Part of a small language model's weights.
Size: 10 layers, 7 heads of 64, 26.2M parameters.
Training: a variant of SOAP for these matrices, 1163M tokens.
Each number is 128 + 24 x the weight over its row's rms, rounded and kept within 0 to 255. Layers, rows and columns count from 0. Numbers have three digits each. The size before them is the row's rms in percent of the matrix's.

# layer 5 attention output, 448x448, rms 0.116, rows 22-84, columns 224-447
096:086131141132146106122127142125103111125140109133140082116168101117118131073129098146147122131152099101129077131116140094122160137167166141139131154146106122142109112116103112110118134131164110134108087134099136137146096096138153105115162119135129108152143122089160109138167138136092102115116115109117159136099156125122101118130142140096131084138174156142141149126134106135149124141090134122102141125106118170124096113115103105142106148134111100140143137132131130144177138116154184128085165070171183069111095133132185173157097105143119122158150133142100124136101180131126118105114141134143119147089110140112130146159138127136091092091152119106100130149134119079131156115141
101:131134141145120140130124130125087121132129124123103123154122098155094092086110109138145156137106105122127139149110080137120110131137102120115125113141128116134105109149141104121114105156128123136094113106093113098141129078145107093127091083164156127118133116140141146111112116133148121134129131145114117139125144121140121132074125154129130115134131107144134134172120115114152103097080101124095149082131099145144121138098158139157168120155098143149092136132109105112161119146147126152116120183126142147083172114144146173108149082143137149137149134134138109163119148127178171134143149149143159112148118089105185159119104148108149108117159134128165132148122121132160109078103
103:144107174152136120102156142123126138143111112127118164119129134156150112097107139101132097114147147133105155130144099145087118093129134114127121147142126087105132132131123112050117107161114137122132135094139139127128109138136164168137098132138141175138168138147119187116150130087119114146150090119131140106086156150125121114105147124131070127103090123120144131126182134151118149151178113126111117156115136097111076110110150122088118119096105146156135140130141110108129112135129135122172132102128085132095130121133114098136152149122123140126148128073165152115127104122176174145119138143127120130077126140113132160114143139131094160130114152096117138163138139135113120090088
098:103122091102129107132147098147148136117133115127125135160117109162107096138115111102112136119105140139122125159162124152133103119143118145132106104131117133133128142164136104135132188127121110140138084128124165138137142150160132117105156092113122102140142104112149138170139147144127130135116141115066132127116186149152117144109163131154131140110120158142140129117096116102154109161136158161127106158096113113124135150110151113088149156162116164138094156123108147143131133135111140130100088161088115159151125173108148103149084129067112159123129135144157125113147180143122128117081141152111182126146152145129126140141109135111091109119144100121168105112115133084061095147090
107:121120127116144119114148109117104112117075122106116119131133142120109160161139172149136131118093151147126138115106149128114149130139094091135111113168112083120112170148115124116117133140113074104152145128116145123123106145143126138118123097142161133127125124115150109079123108095118115098154151120100118114110110132141154113102122134145106121118136112156139176130204113126144171113116102132122133149101154143136176089099077149111139119118159106121191158117111140129134135139122086095094086113168150161092124138124117112130152111130159148155128133147105095114161120158118108118115069129089159177105107117122109117143139125185180125162118075160128107154148130147080110094108
096:091135167123115116147138154088147120154106170159149127136126161098148109100118132126145119125135140132059143151123128075139146132140156129158105104113090097138126161156133103105117143130144118136146119126105147136100163122135122167109124103125148086067135134131116158128125131153109134125182183103150096096109146102188093168144114122190117131122100173094159140159170165142157091166136090158155120130118156128140112131161108123138098160129158115142077109125157128144114122134165132120115133135154081114147104097117099129113131160110118117148163140104134100172143139139137145170112123121091150136115105142122156137109129147152150125103096124122126163126127180138180154100150
099:094171150125116115123098152121132116104130139147139131110136135151120172133118138127119112156106161164126109159099094158121165121143160154120143114102116121096165178138113112136148154124154071157139167126130107137083103136119134111118136109123149155135149157139130123128139070097113144087150101174120112094116130105111095105165130115159137133122124121165123127127133151113143090132155120119070100100110158132144151129121165092126141119121116109127142128154146133120140119117111120214139110111153149110137112104138115133113162131126142156122120145054133142130136171124152184072127123126140123071156153099130127126158115100132154147084126129150116074159105112167111142152109
100:127128138125141126123139179118148132148156155107087107158120144091140098139170199124141146150120145078126144163138119184134165123143106113143108134133117129152105138119063122139124128122127136124121108134101122114124169127127101119079112133119100122154066134123125111138103130076119104157159116103108143121159161120118120126091120136117093104138151127096169127120130132093093150101151096162120128150125147089117150143117157121122131101169128123120147178122158113125120151129142187129163140110134072146173095140134118110104106088131109108180106115150131154157097109172115183131146147152131157097097127138108166118120133100109153168167083085158133130146108125143106093067111
109:109119141106090113148140093169125114136148134090122126119142121133152133109105193138124129110096136167142121195114167106125081151143137164164146116157099164129122140093139116159167138136074099143136105113170163101108146124079125181127115143128142120113147117129142133112142132102125080132117136165118188084122116140154138129083144145089176107138146135193175100108125145133129101109147055110143139128128124112119118120177132125103101136122114098132125182123112104129135131138087126107073168100132119137148151168108123119153100148146189142109145122115163139096147138146149070136141166142108122094131136119165135122083139111128124157112133191162115170148177115118120124130189
095:137124111109135103134134108133158129145132127110117154112119103075153131148125152110123141149105151124169162174137124100162100139141096119143112141126124141136112160127156095167133149099149135135133137129118155099160159143133157107123142094155110153104121149176107119138121086162116109100141123096118118126112138136112076149141102146152127146179137068108134115145106155179155125118164135096105113169109145117135144107168148125167171091144112136137098137159124137082121083111116130134143099141087119148127124159131130117132150094143138122100159129137114142113125183144125113153126092112164136139118159077122184105084145123131125146119129113091141098107116084146106142092137
101:136111123104130129104136127115152137133122130127109114144136119099169139111144138128101145138131119114131115147118121122130169128122155179104133112103147077115148124128146150127143135103104109127134117098141120099092167110169115133129143121111118103124151127107107117104112151153110082113127113130117107105160128090124108124159121154133110127106129129127139164153109124119114098151137124093165110120107145156128137123120159129149109156154122123133130180164105165149107087139166129117097133116130163078149138168152096107151137115098141143088130029172151129115139150184122126133102113109159143156155120120129106168106134139095137127150121115177110091108097087100102153191050
107:112146124106152128125116134131141155137123092153108087143132101135098129113139068100122138146096139148170125156131102155113138119107151146150123143086098120115156158147143108135126117123136120154111141142100129085104139144088158122141103109158160133104120114122087129112082118078120129132119138145120142087141193142119105161101121144118136117106129089173153120130118108137111140161119087101118149115112115150118146165150148148105093134102128128110141110120136147119083095129127115138137106129116100175077165107155116102112133093155090129154119161135120131045114141094120129128161099128069169147155149113157105128137148135109073135131135131151172089157166129141120159116103
099:125135129171139115095147139087129136110139128137125112129135136116113097133095156157138104123134137154108086117146125144171132130117132114127149133104139119114108133125128127147113133170119151127153104091099140125143110124081142115102114116120107130133136138109126112121122171139096110109136133150115125095130109136142098109119119115139138152112151131172119136076164124092093129131148125115146098141135069095141085121152155117113158168110145089125158108134123088107107139127156131152107145144128126119119173127121178142096107098079151131129107134106106156164171137181159151152131128130140118104120119103132127141095125086164126165102133163114155126146113161108117111104176
101:123084127125138110151127097125125140130152120136160166119132089132134140101078111147100142117109132137124128096165093158122090149141127110114111148140143126147132151109107094128134107139145137158131164132147148103096102125111115130161115118155107135149123107143138133121125159109135119093119157122113156161138112138137127128120116139147168105109128115111133122116150109139125158168103095177185136105139121113139131112121091156118160078129098127133138132138140141144119092122123141156115093122127117135108148111128179116159153106174150136123129151157106117100156136091116114102129113176145132101100134098142147132123122109120162136148080120150068160134085143111140152132177
092:132115118108108148151143133139116121132125134109155210143121178114152142156087088128141090141120090147105149080141124139135160112097164165150158110117151117142108155138133145120125125143077101129076120138110121100127124163109176143107106167138135145141176109145126100127091120144099137099134130102085106130110146114114127124137140169097142137165153136132104130113106121117089097124138130143146090140161127128122124112087161117126134146136138152125126110122149124146164124144119124103118110034131121131142102105098114134133128129109089124090114135145114135117148116159091100118042095131154112135132147073165126153121154160103145113145117191140121105135133136154097138118113
100:141112103144093131140106124111150126139098126156129143144155120159138125119148124115146156069169143099133135115143116114126106126161164108108111138151110092120130113117098131093144095091154105082142130099097138096163154156161122139098123145119123117141122196168116153099124145141159110132144119099095144107198139169105141135165114102118145108127110122170090134122138162076128122111121155141122105111131091139137104099099088131096154138164085160103130140105123146113159118119145175171090119153158130112140095118128105176088136139204125163119123172131149172163104115109122101121079102085144141087180154143134136144108152153155105142119101145128092119113133134124141141112065
095:132089113122144118135087146136157124099163137142108138131125087121126126134148104085132107109142116125133109145104124147140162132168129183108108174129101134107124132149156108131140129115171149133109119136162121118121145111113105112097173115071103128118147088154143096155129160142076146124148120176148187129114128099113126125090172185104097106123167148137114118124114122148119057138141160122112139138148114149166112101135162117134177139126129122144152095102120152164113133107134121113112126129118144129127166108069143125145129155161161149162180155118150106167114107109152117152104127069147141130139093134091128129170106141137124172092152136133140140102092107108106138121101
093:122149139129135146125142100129141151116130133141156158171113135119155120146160150150138120126144141126106079139117135102109120137124138165140138136125109118144138132136127112147171152115137116113145170122092122117115136117150170118116116149112140103142116130111158121114115121160115154125113153143113136160153083154138106146121134130095095134151115113141129144074139111141119155142128149089140128173143152123105137110113124150127141113141145173084099118129119184107090099144124123118127128121142093084093192154104111136131190117096099144126150105100134150089149100106124106111132095110117186159120142137142210110174144106122124126169130115144176102095136145136121175165099
095:127141137159096131121149109129106116116148085121149132148111159096143157132136116124140189102139140116152140142100143116118099151149142126187116126134105129121103154112125123104140113148139126075102099107102107129121163148144171116156125137100114115164106122104104156123089132141155136101122133123120125120134127133126117124117138082139111112167142138142162195158096143132116098107114145091116102081145148118126120116085137115098111132144160123101107122172088174121102133102099098097142121123120133139139110094127110093151117092123163127101156152111117118135150141187086144134129123149171145103147134163108149138112116157120114186099121104101103117112132138116158077127170
103:132124130099089166116107140108149127114126123130125132122148077100136117121124117129165092144160143146123135100109092139135134106159080149118132112127132143133122136119116154115140118129112150163121139145137114135105114159142127106134110117164113117123127147130150133144130176149108138140100115133140134139143087133139101122081108147154122144146108087109094103141167118140144169106121145134140119085105101130143116102148078138132142141147113145165148123089108126136117106115112104124147159097188090145110177175154105095126116145144075165130096158129135082190136124135064141075164108158097141101151105122167091116152139127169155134113147160138089117105122102123101120154108
091:126130162099142094168133141135177142103129114140134147154148162150140122139163141144133110156135129153109152106127132131170081120109118092124158130140137102085129120118115101098084159102108125133090134129149126120146104104126143124102105148142085139103105118121103135110101145104120121106151127104128109136146176145123123147132114099142171129132173125121097140090126173118118175120114107126164114129118126112140107143124127082215148126149129141062120100145142163129150121137139153132129120127137060118130146084088128120224109112138136116112126118129090117105152109163111129097168111105139102129121142148104091120111113123082135165116169095180163120104093112113117160142133
103:131138177145141094142112168139148144143110154120132135133113168111129143146083132135124119117080120083152152127186139106091139188140100123144130141125099072122138125139115132112109123185122133152137115142102114118158138098138123116102147122122120125123114154115158123136112120091084209120159147102150134098150130123145158133110113121112131085113122125124119128120113129130130160169178146123147146143128093126110156157096123108116173157136099141113140106130162121130128167137128114145128105143089139154149133128088140133134058135109126139131103145118126098191160159152164146090123163114125159087091111091115125136138065119127134094157132096076140120128126144139126129124135
092:133135145078161105162128138089143150128119093155137133110150112120128142167115101131139151101137144128135167115113119168140160144147140146108126101121114147129133142111099161117113082101138138163115135140165150147143136153116151123167102121105122132109145138139134090161123134105148136134099127097110137145121111157128085095181145148105154160104101142138130125106124136122138136122169136107143107117134138155161135113105107121139136154104091103114106127147133170100130124132168126139164114138131093066087121149158174157186129145181129094163131120130136085158110147142123127148149130154147181161099136152164123136092125097098118104143119143143128091164073172137064167097128
097:153117119137101128119128103096172143115135131137124112121130119122155143103150145112196161143099135134111151087160135141096098147138128113106137141140138120136132127157136152137153093119139130152083099084152125133158169092138147145104141166183130113116077090128129088137128130157116119091149086111115165155150118147135125117160143099126150124143136091148123053115107149119154149126144094108106141125121120143130131134109139106104122127141164112111132141118147157155129101133111105114116131152127151138122092106070146186151160131116164144136145122112185117106135106150089121110111117153105155115191109124177162113129138145104140135121149144129112126136126193126116122126095
103:129092109140117090140108141115083164104166137138160146146106122109108129164129121124092122101129124124135133108125129163163118122126109110102118119119133120140148108109129168135138145143136158145114142112148122120108140059134130128127128147092156119141132149094153091178144168128137126192142121139097135140120130132129136110122130103154148111148104148116090117137134154107152145188138148171166138175092134167126147119141136119133120095108124148142104138189123125138135152146176120149147092124121132113125177119087125096151137191123130120069110144099156125116100107067121142098138107142132189110106191120143137126156126154125177135125101160092148082116118107142135129109154
097:113145163117129132106132117099142116143125139114128140133154134138111112097164088105138153134138125124101137151116129185147082131181089081155145124135112102152084137136149113144172162113148125111166116115132170150118111133135117125135156148129152133113165153162138154123136145139121136112116131134108138171119113171110125168102105104157140135138131154133124135112200161128134105102129087131142108172115161132117098107098178130144123138147126159094132110089065128157171144111119126109114150152129118135104125172110146114116165129122145142189129131129131121145127133123132091109148147121151146107113135120124156148148137122153145143114136123185111160131085134135116118126163
102:130145121135170161186110132118122110109153101104116103121109131145082121145129138121133166112118138104127074097119106151157121142130094120136131104107146147114107120117132119120148064100097109128153097118152146097106118141120121142118130102098099123127155152112155172127130153137133101130139105136122115132094162118106139167149151120115125126132106110116133143118113134124094163124130141153123105122143156117145127128113120085123126167055119107128087164157161149120134116172158161157175159139146128100150121131111137065137115163125156127101165136075172141140119124145142108091124144111139121154121124157116079074139114171161122178135164093135173134145124139140168129145126
094:141100132086135097147134137085112090149115163120128116122167166172121117123129103120139120158097113147139119081121144097176130186138118101125141120129148122098136110117124178124149138121143123143121097133089139133144085154086140159108139140109136147126133124136110115154110178135146144120132125093181149127139106130109144156128143154157108101112110143180147150160156140165144081132124127141152119146132094065127135100094098165086123108110103071132157106126119059114126166143156104122108125125124132094140147165081110076118095143179180092117129162126126102121127128111144149147132102148140122136126144159125167106123117136136122097138126191098161175152137094160137095184136
095:130134125140122136108133123151133108145139164144136130092137109161114133116108120150138127118128154129144124122118132138115142141110129135131120142134125120091166121131102157082133122169156134116141115122130114157096111124098115150135123078160127145131137100138134170087139112101125121112112111119149175096156116100126102131121155109113147134170130161156085182139111118119115134102111108145164142161102136123111156120142085100117108159173131102106123119150102150150130088166125115095134141101118111130109123117135166079122082141148149119174124152157134121120119151132169081125172128128144119149088131078110116110131168155118145148171099158128119114086127123100107103156118
099:149098131155134178150139101092101132113106131138113138157095123107157133126102115164150111101114135177129131154121174156132114154168147131135131106089127116164137126106171163083100136165113123110149146152124147115124164083101140158108107144170111158164111093117062089125142097091126140089131133134103124120094159140128126124132129123164087132139168123126140151106150131159137086101116095137120092126121114129141101153114138155135074126131111118127139097149111129122156133102126090101132126139107155178137110090145139132136119093085081140160156128155111101127127109165137113137098152110162112088154112129126113135120147138141133149080143148126172085178145139105131132120136
103:121125121143117178120155117119128171071122128119134112128104158180172133135151095112135134131097144119141123115093144119139113115112101153157110144139127121176116136129108097153113125160141145115129089142131132089155130102151103134090137135122121142130113184174120164122129166110170121127134165112144135127145088112111110110118111127177152156124093128133132085072104151080069114102150134141143103160091143135140100113147145105121108133128106158135153086131099146156132121142116117178145145133117105157140149072100074082071132146106121109166106139106087114165145071146097113108185134116143186130158130071133092184139113140115116159138086104162095154116160135135153150133101
101:102146124123136119112108094128160152116148133119142104110121100144144139132145126104122118130103146146107130102174112142149164134134094137123096099107112141110090151145118099093141132125136151102181134118161173109133062119131115082134134143144055104109138126103109138146103146149117136129123159108112126098125113152128110127103120114101143155139172131173139120150105058058120162131140137096131120149165128077200130102138131130133126134133144161156146166125112112127126119133160143134104135093140117132125118108145140135072172104101115097112110153084120137108117139102149121147110140155133148138129048109139136168117116148105159089140151166141145087129121163119109093139099
100:126118105114148138150122133137151121175114114114156140162149137134117135131126109135143112137118133117169154124120119150134123120161127100153088133147101151113110094131150129099130104096131137116156126079110101132118124145151123144123131130118105161146109132127147128098099128146140098147108103116128087144123088164114131144132157137115117098153151148111134126099133114142142106124134096121111107088083142118141125108151145141079147114149121123121134097145131131194082076136159083113099134117130129125120160131119106106167138113211142130113138201136151126179138155099159170130136093171151175105150141138132143166082115148130141178140184141159116118107127106079099128121117
108:130109127159137138110118146110154125107125125112138121140145126164140116152122143137157142166132122135097105108093152130165138174119145077098141113135143141047130108099103119133139141085114164119135136122117087088103133118111133127121125127080129105116170141111151104116121202126111093122106104210102118145145153161147106101107084136148136129147132106156155129080147140148123106137125117147121142114119150133106128087097122098140120128130124131123140126130159152085111129168149123154126190091151117128117087136173132119128114147147167145124107138096117155110147157108096134086170146110085183117113130193159145183138160155150116130145096113075111139099169107091118127115116
099:132171126117139122128121101144116146118146110145155128151120118110138121100131107100141127164098156096146157179079145130099155144134121131123139110124124141116134143128146155151138130163143110127083137129124138117126156088154150128113156139109073141161118161132142116134156123123138116125084120162135113152129138145143123106157199167133123136112087109099136132131095128131136106135111114140105120153131170099139161172137151117121117071124139102142169123077106152107091120161130185160099090145075113093123127163147142165071118065089185126125110146112168109125143115164130124128119132089126121120143152104170152114122130131105154095103152109173111099142179068152156130104153
099:142104117137143125115129162119115143109135113139127166144106135191148131123123118122161133124127117119160158139112106142113146134117124130131104136142123117093108121100144112111141138170117089113114136158174150103131139136108130106181125077113140141107170081117141100143104147132112096139124124141124138134099125143128154137103143138080121137121120112113158128129120109153143091151134136141099159165131148143102111151123105145108104118100160174101172160104120129141156146123150167153176068097153097155125148113134116091135156124133109182128119140120095147162132141107128124145136104131070137149157083130146105087071172144129191146118113084102138146131157133132161137130122
101:138141131136108162108143123144157110131118112129159137139125104139106119110104067126120099104129111087125125201125161123143111143127129138105125152106099132145131117124108118148127164136121086141108125112129146142165099076111127139125149116117131155090136183154106130163119140096129148143127148083109109161119108142097118115115099128147105145134121152197154153164142134135113137171124178103128162154135111121119145168138151144156091117127077116123144173106179106147140159136139126127113187088169124088162142120139114129114147169155146141125092101113112158105132133122079136145183111165151121108125158093148137155078145108148144124114113066114142149109136144151117125110124
100:160121133120142155140146153120127133160158122078154112122125121139133108151137166129127131123111130128119129129128132136091145084117125171186135127144110166175125122133113088165115130083123149122064148107098111152144134144115088134113173174111115146108120161087133109120127103105168067155094122115138113123128130107164084119148125130120117086137104150133187102121169129104095118118136139136122171116121106143131090148136144171104115145158148146158130137096092162092147161101118140090142104139114184154189093163124112147141151120169134131142123138110154134114097157180159154126107098110148098144113110139133117145151115115129144109071130162118129092083112167089091160164087
098:102119118144098119186117147136159133109125155150114130116118123127159137128099161111140116114124127113117151144106133142099129100132131146137105142164132091137114157111121129092148108163090169095128146161180121104166129099104143115127135168164138146129186136152175096123136112121134114153162151153154124099185129118126145119123138144126114141107114107128127120135173154115142158141142105068150110112096135135151187136139127082124122123120133106111105150128105158109118150156110148129142102149120135114096150177133160125158135128126153079116104175122096139127055129113110091119117091119129159132130142102162096112120119129136109109118080167160088159124095135078119149077122
101:146116136111120088142135065131138132088112114133130114148125142152111089125149126110117116167167112123144145122109125127151079141113119151101131154115151153134199097121126132153122098117073100133141150113122136118096161150148125110142102111130127161093165117106137155132148081132151133120120098114149158108098155091132119154145130130164138109098117123143133128150122136153077152127098136132109105098169107132143128148106115140096104117121174124155108100134090105106146115125136095130139150082109124145125093107063074098103186120168168095107146131125157114139126096111133145168127144120136151070134129134157120123133142109142169179085101145143123113157161151140090092114097
104:132099151150118136142141087122143106161155165136170096113134145135140116143116152125120145151107141123090099147142100127145141134109099118120117173134114112128111129167149178158072105112110119104131156127102120143143153105142094116127161151097119145147119136128114112137154075127110126124149137132128183181127121132160137096112126161119095116088110167130147117158138097100130124140110134141106137158116119113140094132144109180132162144147119094103142096180120129138126130158085125148153115126128139159123111114112112099147108108107134139101174154149118152099152142119159131111105160104129105108083082134139137077136170076109076136117134141179088123085108131130123162092159
103:163174147114156124118120129132087157138158129096139104127120150165119128117138163129117183109132084113130137163109095112132143129174118151097120132134139079097097148160124125097169099119161127122128168155166142106125134113125132129116138054132126131139148128108129169103124118112125120092141098120156129124120115138132161131188145134162128104171130141118141120119155100126118063089111119094100126138174133103119124155158130102068120138147162135102117120093115146109116143154107117084140106130137117129105149132121126122136093119139142140130087163137115163122141169162127186110130093116131148084110111140092127124167159099100075121133141111141181167145130177123178100131155
097:111123112120103106160114124112116132163146121090137135116147120149112156109132137136067174123107177155148142103146089071144132144155166144110100159109133122123138126058117148140096175156169088122146131113103100111123137106107128136119134136133122144108155100120140113143189132085093102141156092128147134129133165145142159134094115167128123135151157151136140156127103108109163116130165135084138131134153106159129117107117133132133100104169088102134139124148140123134118113107131121084170119130130141074137131190099129116119117096128099111144174066152174120142111127104163113135161133143124127159133115150115088135114132094138130119083129140141166123132105191141130167090107
099:126142110147111119148094093105124149112132146111123125086138141158141103134112158092151109113146134159110155115136118120221160115105143141104149141150137102099152148122097140077115131124107121085108111122126097126095132100102086098101135147128142115161129126180152163135075104124149152103139138109115157125138135141097105091139105131125080114136103112130141117106120143108109111145143137121146164119152099121086107146108115123114132117129117114120125104102128143133146052097139131129088135105159183127126103163106100105165112141127141076155111144143099132123071112154130132126129146099151164131117140057141091120133132101120142134119129125142145111096152158108154164106162
101:134139132105143153129123135106172086116148094119111157140143129132168120118140101129114157120117166100143167132130110141171139103146083127112142094126081116096144137108139160096110106152124127152113150121167123106149160144123101108136110116133101132130096111136136145111157137081148100117145156109124133121105119130136165140134135142117122148139090117102154141139124093147139175140140101104130110136111152109117087148107187106131121147093145122158061081134124160155151141139129114180113139132132121108113139070136119111092138148050137050110138139154091120129158134158143107119097100116158093119146132128111138124137128118076124091117189128143139103150162114097106160079118
096:133138135155128155121147116132155130135116122139081152168160120114132118110135112114144153099142162143145146137099120146130164125118141145143157099166123120127130065137131188125121117101153125162182119114121143148109147179134148111105145119126114128155108149129126120148118136117100139122149100118094136113123092082102064159099121130111117097099149124143152170141147149095165124106163126133110117096138149133120128113120147144133136104064132136161101142073103117118138155088140126166158156154096130103125170126127144140124154163164074126128151108127204149110134085137111120093103116167105157125095089197089139088122145099105162130111144095118139105118129083121141098155160
102:153141140104122126152150100095122139108141096124116119136088152123123116085146103077123105130153143146126159139086139116131111104162122096146118086141161101150135108128148124121114185113151127090146139107145157104118141135147103137117132130110142152147084100142119129170158093126082103145144140146121150165113116104158089110121115128118127122111167117145107116119153131103113140156149154072113131134118109118152128091073109173150131128141130149125067120141149126144105139116145110117096113100141132118149113121099124104098128149152146181143122112091098127130095084142072117114095089142167071133160088093103096127132140167137125162094121117118140136080176118132065110135163
096:113145127115120105127157172122151121144121127128128107129087142126127101166126151104128120126151134116157150126131099090116121083150107097141156119128127104140107132139143129114129116150121133097142099116141155153140153139100164146124115095130139155141083114144136132095125110128146144144101115107068133084087134183116076149174136123146151129110150119146183136172132159120123105097118135152146106142142117124098111139098088140122132111130179135131108116128152124124134157115157113157080145070115151127123108133106137103140131182117103117157130151104127116152128110184119119117126100154073128112139131175101152099117095171126148123108128108107178101127139178146105159123127
098:133141117175134121100125135098124126101103128128128107110094129146107167130125085114166125151135130076116130125134122123172142130127160165152119115139133167092141120088170118162108125098165134127092141107166163134168167106118134128112128150146098134133147116108141091108124135102127152078138133151147146138121108144121120096115108124116137107149111138133103134133144108125180161159074137132122103168135162103107152073130129118121139117103123157127123107120132105131148093120132136055119098078126121119172117157129136138077138144132129120126120147159172115099168115165091119145127112099118144124139120172108149118098128195103099118147169063120134124103121137137126121175122
096:148157155152089138160146144117149113109122144160135103168145132112152094113123159165158095124152144135182126136162130111099129151092128113127107111116130113142120122125131154143126143129144141157116182129136099162143131168124122122090124120128137126126145084134107111141125126153116135112131149091148130144125138122106118126174116080141140093108147099102142119076155134119185118110123109107120160105101120119146152113124129126176110106128115096113111084134091127142110174126155128123146102131111087081089133117087126155082137147154116167082121081169140128121118121150150163150111161129107126095101135085111155128055130133136125094186145129124109158120095116142143102099173
098:141122146150122157082110118113126137105137135153095097144092122116126085134109153146161145096105127128181165130156159178111119134100126102108145131105133113116116135095130133152126130099115112112098118117117086102082133117156113149105169143118119143146125131103128160133120161128134123113123111109171140138180142177104151093123064138141128146101114119132184131080113117138098106108107142135126136133097132123132146069092108142129130170118117145135111130114177176133172171161122108144106133139174127110081109152124101163119125129130094102180133120111132102080137131119144209096144110146136110182090134120118105099151155107182110154152122126150113074099162111128125116141153
097:151096104144159137137135137110133146095103119128114096145134119146104128132149130114148111120112167113122119142147144138135136132119158144156105166139115102101094157117140145151147148107153152092122133142094182132135108155133143144118155134119100124161135116143153112178128135127153146104160128103117156145113127139108142148155132122106099105128154137144099116109100130082119142135106102141123146114107105105101119136108119138145125091146146149151141143135111129132085125159119140117147151141121155134121154161113099164168117132152163118149093183142124087175130101108098103105123167195156135121142119138153132150120116104140155153149165140150160142069109153149155148110133
095:110139132118143142137111129148122135104151120134102082125140111118134145149152140142124169120120133122160156130132129125127145150101133109104134120117107110104122104160149136142142057138149144105147112127126130121110127122097130071134130110117143156114118090126147122109122152137117085117172179123089119174119156158160106107169111120115159143165101132096096130098105119108108161083111125136090157141168166116106137136132078119100144143117117113123144126152099142120121099147141120090154163145095135118079146105115119099117138135154134138170133164102108125097099160146195086098118142117168111137152119151124147104093138121090124125193134106124098188149134123123106155164167
100:119142128139145117096127168113138125111098131113156105119162120142134127126111100116128136109153113143147092137124114134103104111116098149137149130104143117103161082136157103093179163115114131142138118137098113093143129152127163094116130114135099125139122141161142144126133145123102093133096145097113146098056171119133115130130127123151157121126096102110162132109128110111110156119096122138149109107113129112160139150137173143154157120113111072084118139167160141116090102105125139169131089096129105172105095146108139176165142123099121164100113119138120084147135144129139155136142143138142098144120112182116107099133161125141144148155088119138157134110137122115149125163131
093:173107121103116086146123122141121127118126120129125098133168143129133178142121109173137132139128166120105102120134176160099147113135106110130145113125098150128151114124156130100112148153130142132171146137124112153086127121167127137132149123126145190103139107107170090113109135109120116122106116088114115121136117154115095117118130135117119146150100151118108125134087106175138085153106126189139148156115153140160145133132112115134133090087107119124155113137131098099081152111122126141111092149134113090109105099070122122135181113131096150092141110104143164144151185142114149197119119141120075099116173115158119102097116086100112140127115138169097114148052147124149113137125
095:128132109128122130091086145160168115136132119089165158133120129130134127110143109134110097109112132072133133137162136147107143082139099132143184137173173115122094135171124102095148123107143112123112182149098105137130148155117129135119098134169117127103128180139136097114087138080117144133147085106088129133137137137111118147157096109149113108097138142116131123147121148088140139135123093164134124099107122110137116152115120118147135152163116126116165112126134069112151135121131145129143096136133109134155113144113148152139106124128166172103098133142092129107103135128121090108122151173103122134140119166126116145129108092132145133148132129122091105139144106145151108151131
100:123117143146082133135124099133109132111117120083114141111103104138120121149142135125172112108090132120122087180100098133140102129136128110117097124120122108158143117106123099132118122132137088119129160132146105131138143119148143154070077152173132154136158112157148100115134119111120133109120092102174166116140107124136094092119129144165116128098141162084131099126126129131093135155128121138127143095138101159143136167116106127161108174124096144140126172205115163150111094123103127103116103182115145150194122121146098078132160089118098134104129131148127132108144114091125152117085152140117150070114092101159179119115144137115130116146109131126154132147176100149131110097127
099:079121100137133093134134119101121129147100132133083163121135152115122120127138140136147136137134121111111144095153127126115128149145171158164151149103114101150118107130174136103083108115149145111164123122133101093089126134126096099152114138075144129145153187131104145157131138127113111137160106112104137130125099115169099143121115155148180110144108129112135143156160153137139158125142105172133139101154180149139149090114144159110129160165101144144110151098091144101120106120172156134155124156124152125152120100198113121188146141119128162129111162194105136132079147110111115158115113136137150089086116108089142129156150142138193065142144099177080128141104111125114151085105
103:105126147110149126115140110131120121120084111140156125146179103132137119122148160134140128129130177151152163144115129143168090143150107147096147151138130096121102113109128100143119135122114120133132113156133129120143126122100167088149153147142130177123157139096130150127124127091128167135139104107090135142152166142092148153133163116131140128167156075132148149125127101114126118103113107148121097139103140096156169111160112121118080155147145132109153131155117124119138131106138161159103132134073139141109113146156101149141161118129184140149103178155115122144121163106112127123121097124142120114132164100092130100108146168145100096136136173171116152181121165167124144161128
100:137093161103125155116135147125118128141114110165106117102154130130149137111141124088087169092109138131148127153121131097142127112139103114109123141096100150119098128163145125123120129136085140129125109116137114110125149135095090105131128126138122110111126097109098141135131111121135143156086164111063093100099121127109176160111141154128120118104105151180133088111148147137133146143157153131153114151119136113149118164114115112126136096143158121132160128133154102158112146095152133138110134088161085139163136083179126139128119120127167163067134141186138081132109139163133143104176092084142108082110091136117110116094082112134110154137101121172075124142089108135134164097147
100:098141097122137174171141145130146117093110147095124123141147158101113159114130120199101134126135127126122120092156177125119090166143129156168135157137113160120111104112088154093147135087108126156126155140172125136106096149129114088138125146120122142145090096145130156145124160113154157163136103139120120109138123106100170135169115126151157100080141140109145117098101096125155123145083127104164109126132135125126098150179132156118142128090120148159162130128074122119123161154113135091105169133159143156126100168105157135110100174144099081154143105153176179135129157147079126130120175093132118132118103143130121117114142121107145158109145107151116165128166106120096135152163
104:133113132071138151123117117123134130110165172145117131155147127146093120100162108138128148123118151135126130156147120075129085125138152104127113133079100159141146107166172136138140159115098133121151110159109128091134152094109135150158141148101137089083094139171160159134135113120105090153105191160144143153157130123109104120119173106114155116107142133118145161127094156091117115125131130129156124081138112137130151093180144156104130145120120081108138145150140119093139092133155115167122096112185163126150136156106096149119128136145115101162112141159139133169129160103123154105086115128124152167158110138154104188136183132100167138113105121102151115117111085108132134160117
095:110112132142111128119115115135142120173163159159131116148140093162119136123126149127104137109151086103150126167133130153166213171152110136137090105168096124087149147129155113136124145143125124134103077124105083113116119128132114136124103112142114158169111143147096113127107114111145138096158162136157094119145143135158198112107102151123166114094141094169162099156130143132124102113115162137143137109105158133113115117115128132147144130146121075152109137128166165078135208114131142150145138138169141106058122145174116133107086145123153117159087149166136126093104104099112121143142124108119151107101116092112116172152190105181136154117109122144140120133113134123146114163140